Each number is 200 + 30 x the weight over the matrix's rms, rounded and kept within 0 to 999. Layers, rows and columns count from 0.

# layer 5 MLP down, 192x512, rms 0.0836, rows 174-191, columns 0-255
182,172,253,216,185,209,189,230,231,188,228,187,185,148,192,217,233,199,191,174,198,234,232,187,253,161,179,202,242,218,149,187,119,205,162,206,192,210,144,217,205,235,252,226,182,139,205,221,165,214,238,162,189,186,168,203,176,163,182,200,211,193,236,263,195,196,195,182,199,216,161,213,173,212,179,261,175,165,204,179,208,185,174,209,172,164,206,270,223,191,242,198,266,158,243,168,215,186,190,216,207,200,149,187,194,199,125,228,190,239,199,201,218,173,120,177,207,187,209,240,270,214,198,174,184,193,227,205,184,213,182,199,195,165,213,208,170,234,218,192,186,237,196,176,205,191,221,190,250,227,213,203,172,206,171,153,198,175,184,172,225,208,215,223,199,229,179,181,198,128,192,134,201,246,159,149,193,191,219,218,170,141,182,180,198,184,175,225,237,175,199,226,211,206,159,153,201,224,182,252,191,206,219,188,191,180,196,193,217,166,221,213,204,232,137,190,144,205,192,184,213,218,224,160,203,167,178,226,108,229,192,260,204,170,197,183,149,215,256,243,192,190,210,197,175,254,148,245,181,239,182,205,246,150,207,184
188,225,190,212,175,185,161,168,215,189,184,221,198,157,202,219,222,247,222,205,217,238,141,208,223,226,234,173,183,201,189,218,202,234,189,194,245,229,164,173,203,192,225,141,186,211,217,216,173,259,150,236,224,210,198,171,168,295,221,199,188,214,169,185,234,228,229,192,203,138,208,211,220,153,126,177,250,263,134,174,194,155,199,220,228,210,196,184,191,238,239,182,167,239,190,187,216,164,197,206,166,194,173,176,183,188,168,172,252,170,212,195,231,184,172,203,163,206,154,201,234,196,245,172,219,251,199,269,186,203,198,180,193,213,128,238,186,147,161,188,182,261,163,204,257,226,177,213,203,207,150,256,179,195,171,199,265,175,156,228,198,204,233,218,177,214,183,248,257,137,221,184,155,128,201,235,171,196,184,217,154,166,210,182,228,197,158,258,155,238,188,196,183,219,186,197,186,96,113,159,177,135,264,235,152,153,180,221,200,202,179,173,229,186,169,216,220,224,196,190,206,149,219,240,276,219,157,223,210,192,217,164,217,250,233,234,199,210,147,156,195,195,193,228,193,214,207,241,212,198,161,213,216,225,194,167
207,175,180,208,237,189,254,215,212,230,151,168,114,228,200,217,200,265,210,266,148,209,287,141,214,176,173,210,186,152,200,156,214,209,213,232,212,246,156,204,219,218,225,240,229,165,169,184,197,222,205,157,255,222,168,213,169,219,212,238,170,168,227,171,200,266,185,225,194,223,234,146,205,182,249,173,201,205,262,204,223,255,185,166,202,218,195,156,226,167,187,198,207,231,189,231,257,195,190,221,180,242,207,214,203,167,218,186,218,182,184,216,207,227,175,236,208,183,240,177,213,205,181,186,237,278,207,172,215,215,175,209,164,179,172,203,218,160,151,189,214,207,157,194,219,206,155,202,132,179,192,247,193,144,194,244,212,202,168,198,191,209,195,237,151,143,205,194,282,247,209,187,192,183,173,146,191,218,175,200,219,198,192,247,154,169,181,243,166,196,219,228,233,200,222,176,227,246,139,220,199,216,224,189,203,174,239,238,266,210,218,183,184,195,173,148,208,213,222,233,203,229,184,209,149,238,187,194,188,231,207,238,221,204,218,177,154,250,190,220,268,187,196,160,208,192,235,190,171,222,224,157,191,206,256,221
156,233,271,183,186,167,171,168,215,193,199,208,184,247,170,156,206,209,223,230,176,233,228,211,198,261,195,169,210,222,237,220,198,216,205,161,193,199,242,170,237,230,214,185,251,247,233,236,194,239,216,181,229,198,155,224,156,221,235,204,176,209,237,166,219,207,239,162,169,190,139,182,194,250,134,185,210,194,216,235,182,144,220,221,178,175,212,214,192,191,235,162,168,237,197,218,206,187,251,200,218,212,168,221,192,165,202,166,208,177,225,181,220,192,205,251,185,240,221,221,223,251,232,174,202,218,232,220,193,152,196,212,267,214,229,193,242,176,262,200,164,206,177,175,147,190,180,191,254,218,272,225,237,181,212,236,192,168,204,188,199,146,155,115,194,253,217,189,148,192,202,180,181,174,163,167,163,257,242,215,158,179,233,175,242,197,220,173,182,221,205,160,176,158,180,169,179,266,159,218,202,222,218,199,200,135,212,176,183,209,208,229,242,177,211,214,244,213,220,193,204,165,234,287,211,166,212,190,220,197,187,236,161,273,197,209,234,236,202,228,211,163,169,249,241,173,167,218,230,191,160,217,237,224,148,199
150,176,222,204,224,119,210,145,215,163,219,124,222,191,182,187,178,175,248,187,209,186,253,208,138,210,200,175,232,182,189,194,212,180,140,225,170,198,212,168,193,160,157,197,281,166,219,293,227,166,184,211,210,207,180,230,174,204,220,198,203,181,215,194,201,207,218,189,190,225,238,129,191,212,196,200,189,193,200,182,218,170,227,167,190,185,219,205,230,169,167,196,186,262,224,168,192,164,217,167,263,176,236,187,207,180,207,205,214,184,154,192,180,172,194,216,225,191,204,194,216,210,197,131,270,216,169,174,191,173,165,203,144,248,194,237,193,179,173,208,208,170,188,190,202,179,163,136,131,215,200,176,188,166,175,236,129,215,217,194,184,152,187,194,220,169,202,187,226,202,122,197,217,220,222,191,276,143,186,203,143,199,174,177,208,163,163,174,247,157,215,206,174,145,209,165,145,160,234,181,213,202,209,179,228,215,243,187,285,241,260,155,263,195,199,180,188,164,167,178,169,181,191,206,183,213,194,191,186,248,213,227,243,248,139,185,174,152,170,170,191,202,199,216,195,197,205,207,156,207,234,199,238,155,133,217
182,156,200,174,199,178,155,197,164,161,227,193,186,252,206,148,170,203,201,248,252,210,207,263,204,256,213,122,205,192,189,194,213,216,181,178,196,245,198,164,206,216,237,129,238,174,163,214,149,211,214,215,272,176,204,238,204,263,182,212,174,167,225,220,177,228,168,194,213,226,238,214,194,184,207,257,227,214,174,175,235,180,205,182,175,191,222,241,193,233,200,212,214,221,212,172,176,207,219,225,197,205,204,195,202,168,208,205,209,220,197,142,199,163,179,165,244,207,197,248,208,282,211,223,184,220,220,199,147,172,173,248,228,271,248,227,163,192,195,212,184,221,195,226,189,200,224,228,195,237,213,202,168,189,181,204,215,182,200,166,155,260,230,229,224,207,215,199,239,209,186,183,207,167,209,208,206,150,165,190,155,226,167,179,163,167,164,204,159,201,206,168,246,193,203,207,208,197,149,171,178,189,214,183,229,202,198,197,230,164,172,234,244,246,201,186,210,250,205,174,199,205,256,207,184,205,200,178,231,214,255,218,212,180,211,167,243,187,217,255,214,182,168,174,252,223,181,168,216,192,175,207,260,194,207,184
207,183,195,230,242,192,211,207,259,147,188,204,229,135,211,223,231,232,228,208,217,161,208,205,195,222,213,240,220,171,168,182,243,152,199,196,189,198,188,230,255,290,188,214,227,192,163,169,218,207,218,221,201,241,205,186,286,185,256,88,171,149,182,170,191,194,237,183,236,195,208,200,219,189,203,221,271,201,207,173,237,223,216,176,197,207,183,178,207,216,249,231,191,186,206,167,291,144,224,200,181,200,220,157,221,199,162,173,222,225,170,207,166,175,187,222,174,163,269,194,181,186,140,259,182,130,192,169,152,179,226,171,169,193,188,197,207,172,167,179,178,238,222,182,232,153,246,191,194,252,221,220,196,204,186,239,161,197,232,201,197,195,182,206,212,178,189,174,247,206,186,196,233,190,212,173,176,219,221,194,199,206,181,194,167,181,226,181,185,198,197,224,183,160,215,181,202,168,252,187,173,184,179,221,195,187,233,235,247,208,210,181,192,167,214,185,171,217,201,229,212,194,211,182,190,221,205,230,241,176,188,195,263,200,176,174,207,249,141,215,193,197,208,189,211,177,212,167,217,177,207,177,190,207,230,186
159,266,185,197,196,230,195,213,244,183,241,259,264,197,179,206,204,231,173,227,183,259,216,207,217,215,209,196,175,228,195,226,220,192,217,201,206,180,160,192,211,213,274,157,198,202,230,168,174,174,134,223,220,253,187,255,129,183,213,254,213,193,191,203,166,230,184,195,161,196,190,233,172,219,188,209,207,117,242,224,158,190,277,195,137,183,247,201,186,198,226,199,221,200,221,197,228,205,184,260,137,158,193,220,153,170,205,215,210,216,199,139,266,175,224,179,225,227,201,196,222,179,204,228,246,188,177,236,151,168,189,236,181,213,203,176,267,193,177,180,213,214,182,192,200,198,255,185,169,257,163,236,193,169,255,184,219,160,185,222,194,168,180,241,168,205,208,267,237,187,194,202,173,203,262,191,185,191,185,185,199,184,182,140,233,216,201,200,212,231,205,197,163,208,185,201,199,179,177,205,161,133,132,132,242,202,201,175,174,146,190,209,209,207,169,186,233,183,158,178,238,188,230,241,201,211,151,207,186,198,238,262,191,136,246,199,219,255,235,164,204,197,158,201,249,181,199,169,225,197,157,231,212,217,230,288
218,206,191,185,207,151,208,225,237,174,191,206,228,220,219,191,214,207,198,231,215,155,197,200,226,206,184,183,267,170,190,166,280,190,181,230,158,220,169,236,201,173,216,197,191,218,188,219,180,246,207,199,205,168,193,254,173,130,181,185,201,246,149,142,180,182,224,245,202,242,231,227,212,230,174,203,175,230,143,131,188,115,210,193,232,210,254,271,162,188,249,200,203,227,183,215,171,246,221,176,249,192,223,176,186,243,183,148,196,238,251,191,185,218,245,205,211,190,205,226,156,157,216,245,217,226,231,186,162,255,219,190,203,169,199,251,209,191,230,175,190,239,190,256,207,149,209,209,187,171,220,171,204,187,225,170,176,270,145,172,194,214,144,214,207,173,204,163,190,170,251,225,166,213,153,202,206,229,197,224,200,215,204,147,168,228,170,237,145,184,217,202,269,227,224,168,208,145,199,208,227,249,245,234,188,198,208,135,192,220,200,200,188,236,225,233,131,197,211,158,172,190,252,193,228,233,245,147,205,176,204,252,238,210,216,201,190,210,258,213,201,172,197,190,239,219,203,199,144,224,122,217,211,221,217,221
167,173,264,246,201,259,172,192,210,205,184,215,254,158,152,169,221,194,188,216,161,187,202,181,221,177,191,201,126,256,231,200,219,216,238,189,153,206,206,250,189,156,280,189,253,212,193,205,180,206,223,187,211,255,156,154,183,199,169,221,214,157,204,201,202,189,240,190,182,201,179,148,185,183,222,163,189,227,155,176,217,221,199,172,183,183,222,185,192,145,259,178,229,226,218,194,211,229,193,226,177,173,116,160,182,218,211,246,183,235,228,179,249,205,173,189,186,171,211,204,238,240,192,142,208,212,227,199,156,205,236,210,184,187,178,167,179,180,227,213,212,185,194,237,247,215,189,179,189,184,247,195,223,157,172,206,219,198,202,203,196,214,193,200,188,205,205,228,234,201,188,164,214,188,171,252,144,208,185,167,224,198,202,197,211,164,201,199,177,203,195,177,162,229,195,208,198,230,187,183,238,197,216,216,203,160,200,226,214,172,217,196,204,216,203,184,247,167,194,161,222,206,179,194,200,218,133,194,220,137,238,209,228,215,224,243,181,248,211,200,192,200,192,241,210,202,169,219,154,256,160,221,180,170,146,201
204,203,244,223,177,184,193,209,185,197,191,222,232,226,241,230,208,192,158,198,183,180,259,145,249,203,209,225,198,208,199,221,171,258,220,172,237,202,210,199,189,208,189,189,181,191,225,159,169,218,223,189,210,193,220,165,220,226,224,175,171,174,207,223,208,173,214,195,221,231,181,169,178,183,152,193,158,178,186,178,214,197,219,196,189,181,188,176,220,174,162,231,163,189,140,211,195,152,251,106,236,180,201,228,212,225,231,213,197,217,192,239,187,297,173,172,196,157,185,174,210,175,226,254,205,274,189,270,219,222,211,236,195,223,219,211,236,169,197,211,207,195,157,187,181,248,231,203,265,219,192,144,212,192,220,214,194,216,213,245,171,183,178,159,109,199,254,227,217,212,146,199,187,177,183,182,177,183,230,236,193,138,238,241,244,205,180,212,274,156,260,158,208,181,195,166,168,269,163,182,213,182,157,219,195,167,242,213,237,223,189,235,287,171,192,216,210,252,203,213,205,198,215,200,242,168,176,206,201,171,197,215,188,229,169,202,163,188,183,161,230,212,260,260,225,198,195,225,213,254,261,237,187,178,162,268
193,211,233,241,186,191,205,193,168,207,195,217,186,183,161,192,179,198,169,193,183,210,202,203,231,202,226,193,156,176,169,207,126,197,151,157,232,188,222,229,185,216,239,223,212,217,255,187,188,152,215,231,188,220,169,215,197,166,149,147,210,232,144,186,183,173,200,204,201,214,214,231,204,213,175,206,252,172,186,221,189,168,209,185,210,217,173,161,213,197,207,241,195,138,243,184,209,189,240,228,161,225,175,220,241,190,242,205,184,160,209,196,213,188,170,191,246,182,228,202,194,173,244,215,238,173,232,223,207,180,238,172,196,209,206,190,206,240,180,192,212,187,229,201,171,193,248,241,185,228,185,191,250,200,207,179,200,196,209,179,169,166,222,138,218,166,234,192,239,153,202,196,178,194,260,143,272,205,293,158,194,162,141,249,211,230,203,145,228,243,210,182,188,241,244,154,193,242,203,140,160,184,219,180,165,222,237,185,190,189,203,231,200,163,184,267,200,193,183,238,157,167,200,187,204,225,165,165,146,161,174,173,212,186,203,198,221,256,248,172,194,166,244,212,214,146,193,226,207,214,174,203,216,203,178,170
227,233,227,230,192,204,188,205,215,211,207,210,230,211,196,202,245,192,166,183,213,196,183,193,221,211,219,240,189,228,153,212,243,209,199,188,282,191,212,181,186,138,173,183,163,195,237,189,194,153,210,192,201,249,208,192,207,205,183,220,171,156,227,157,199,225,199,194,179,144,257,253,248,184,204,208,218,199,152,224,187,177,192,213,179,251,184,137,197,225,172,191,191,199,217,184,200,235,221,289,187,197,180,186,256,227,188,182,159,146,189,191,210,169,260,169,195,229,181,211,196,231,186,210,210,168,230,220,217,223,215,195,234,222,215,262,160,199,228,245,214,150,202,245,162,217,206,203,225,188,208,221,210,156,218,208,141,166,142,200,187,213,254,223,196,209,243,205,214,239,191,176,219,180,190,153,212,160,131,210,157,192,200,199,184,172,222,217,185,228,185,163,256,203,215,236,241,159,139,179,238,180,216,206,134,184,206,207,192,211,209,246,207,185,211,186,214,201,217,181,215,201,185,230,229,242,206,198,175,183,140,250,207,197,215,153,225,206,256,189,242,220,222,215,193,188,194,187,149,227,208,207,202,205,190,184
214,198,194,249,257,185,186,297,226,147,224,199,171,247,192,144,179,204,218,225,217,208,226,212,212,182,142,204,178,195,200,170,177,185,242,193,147,136,167,191,238,193,168,211,226,192,185,181,170,216,187,159,190,182,214,228,181,217,193,205,120,247,167,166,201,171,260,187,195,200,224,161,228,164,219,209,178,181,230,178,195,189,158,177,264,221,190,183,211,214,235,221,229,200,265,220,162,183,178,255,248,175,167,214,220,154,249,233,201,179,215,243,188,167,159,194,166,170,191,222,265,214,141,233,239,207,196,177,190,192,216,178,173,171,209,220,186,213,162,192,168,270,202,121,146,165,193,237,168,226,150,169,148,161,210,197,188,162,187,167,181,191,147,207,280,175,193,159,180,178,212,138,219,207,232,236,254,199,220,238,139,209,159,180,182,208,154,222,221,208,207,206,257,187,155,215,212,268,215,187,190,212,237,215,169,245,245,181,204,171,220,201,212,235,218,170,229,223,161,183,191,190,177,177,187,211,245,175,190,189,258,216,227,201,207,171,216,180,233,209,201,182,188,200,234,191,215,200,171,166,223,167,158,253,227,177
210,215,226,209,179,200,205,195,149,246,211,195,234,181,203,180,155,239,202,217,177,227,170,139,258,223,197,226,198,196,150,170,228,216,237,166,196,227,140,205,177,161,197,251,190,227,170,222,222,212,139,187,179,179,196,156,206,194,148,216,156,191,272,245,208,202,187,174,165,221,234,166,228,205,214,163,222,157,149,226,213,185,158,169,122,121,144,256,232,210,239,218,226,220,173,210,156,162,199,142,223,246,188,242,212,166,217,184,180,155,149,271,186,178,235,167,203,120,193,190,170,190,183,215,265,172,235,175,208,232,192,213,183,179,207,179,246,221,170,268,180,166,199,221,151,210,231,207,207,181,202,184,229,158,137,179,174,211,215,243,202,216,152,185,244,245,278,171,211,244,194,233,218,189,164,138,200,114,236,195,207,224,172,166,198,194,223,195,175,223,231,196,218,222,215,181,173,227,236,207,231,220,187,214,157,179,242,174,245,189,181,210,212,150,189,200,187,242,189,198,191,201,179,226,205,251,228,240,204,230,199,209,111,200,230,194,257,207,222,218,172,193,177,243,179,151,206,193,261,161,230,206,229,232,214,193
179,207,227,183,180,198,199,209,172,165,205,243,197,228,146,202,219,203,227,209,194,205,224,225,208,185,208,184,205,221,208,155,111,155,202,175,180,194,207,196,209,202,238,148,208,237,208,216,173,205,181,209,199,213,200,148,177,140,203,203,159,188,207,196,175,221,195,189,213,209,195,113,159,168,191,190,206,182,194,247,193,169,236,196,195,185,282,175,192,202,244,168,192,185,213,208,221,214,254,193,165,225,227,199,184,206,253,181,167,216,178,247,197,188,199,175,202,216,204,168,244,235,193,263,204,156,223,233,135,174,229,227,218,196,218,112,225,232,246,233,189,235,206,175,190,198,289,199,205,209,197,176,230,216,235,167,203,190,263,190,216,195,214,193,208,211,225,204,178,181,175,183,209,192,212,244,94,165,173,243,186,306,184,191,209,254,188,176,228,210,163,182,188,235,159,253,169,252,211,211,159,234,182,224,163,217,158,199,226,223,201,242,231,215,180,219,187,196,225,203,250,151,203,198,219,170,214,194,239,189,207,158,219,137,174,191,197,217,273,216,212,237,207,223,235,268,232,221,165,212,198,216,210,190,227,211
235,220,158,226,217,145,204,227,192,183,226,205,197,228,209,210,220,181,185,189,198,200,141,171,213,182,151,179,246,185,172,209,184,237,161,205,190,197,328,166,197,229,204,158,222,155,209,222,270,207,201,203,206,172,253,236,188,200,206,177,193,216,191,148,221,171,208,190,246,185,224,270,215,230,166,202,175,227,235,163,218,178,223,174,142,203,180,237,161,257,181,167,209,208,182,211,276,212,156,192,227,208,197,238,235,160,221,193,249,207,245,205,181,207,165,257,147,204,221,199,287,224,198,227,152,216,216,213,206,215,229,216,196,236,189,181,174,237,198,222,182,243,207,220,195,187,192,182,184,227,189,222,233,225,200,192,221,245,195,192,239,184,177,226,227,250,157,149,192,175,164,216,190,209,211,169,210,174,201,212,229,175,247,202,189,182,227,224,181,256,204,179,137,260,208,199,234,176,224,188,172,198,234,224,209,179,216,186,194,191,219,217,204,195,234,176,213,171,245,179,243,203,216,244,240,175,208,205,185,197,119,219,199,147,194,129,186,207,230,205,182,207,178,242,190,208,263,223,171,220,211,160,168,199,222,188
243,219,155,185,210,174,214,231,256,223,185,192,168,172,191,191,226,206,143,175,230,165,174,164,173,221,231,194,187,166,274,220,155,222,204,234,270,204,195,179,213,144,229,235,238,214,178,151,266,191,186,268,188,188,179,227,201,173,161,166,152,204,167,199,144,217,241,178,170,180,195,231,220,191,222,189,233,215,222,256,172,215,186,144,186,176,181,193,244,212,260,265,222,231,190,226,200,205,182,185,182,176,155,221,199,180,163,220,229,218,182,219,272,197,215,212,192,206,173,224,202,212,206,194,241,213,157,167,217,186,169,206,250,206,260,188,226,182,155,186,192,146,196,192,192,204,158,229,227,227,219,219,228,173,226,214,175,176,156,231,190,225,242,237,164,173,222,244,167,223,229,164,188,217,184,160,210,173,235,195,202,212,233,218,203,138,197,204,215,257,213,220,232,191,254,198,200,215,195,236,280,197,154,188,202,161,229,166,225,217,210,193,200,157,209,193,213,232,215,234,217,234,183,164,232,213,203,219,181,145,163,250,215,224,215,248,227,174,284,190,163,206,186,174,229,188,188,169,164,226,177,169,220,202,154,210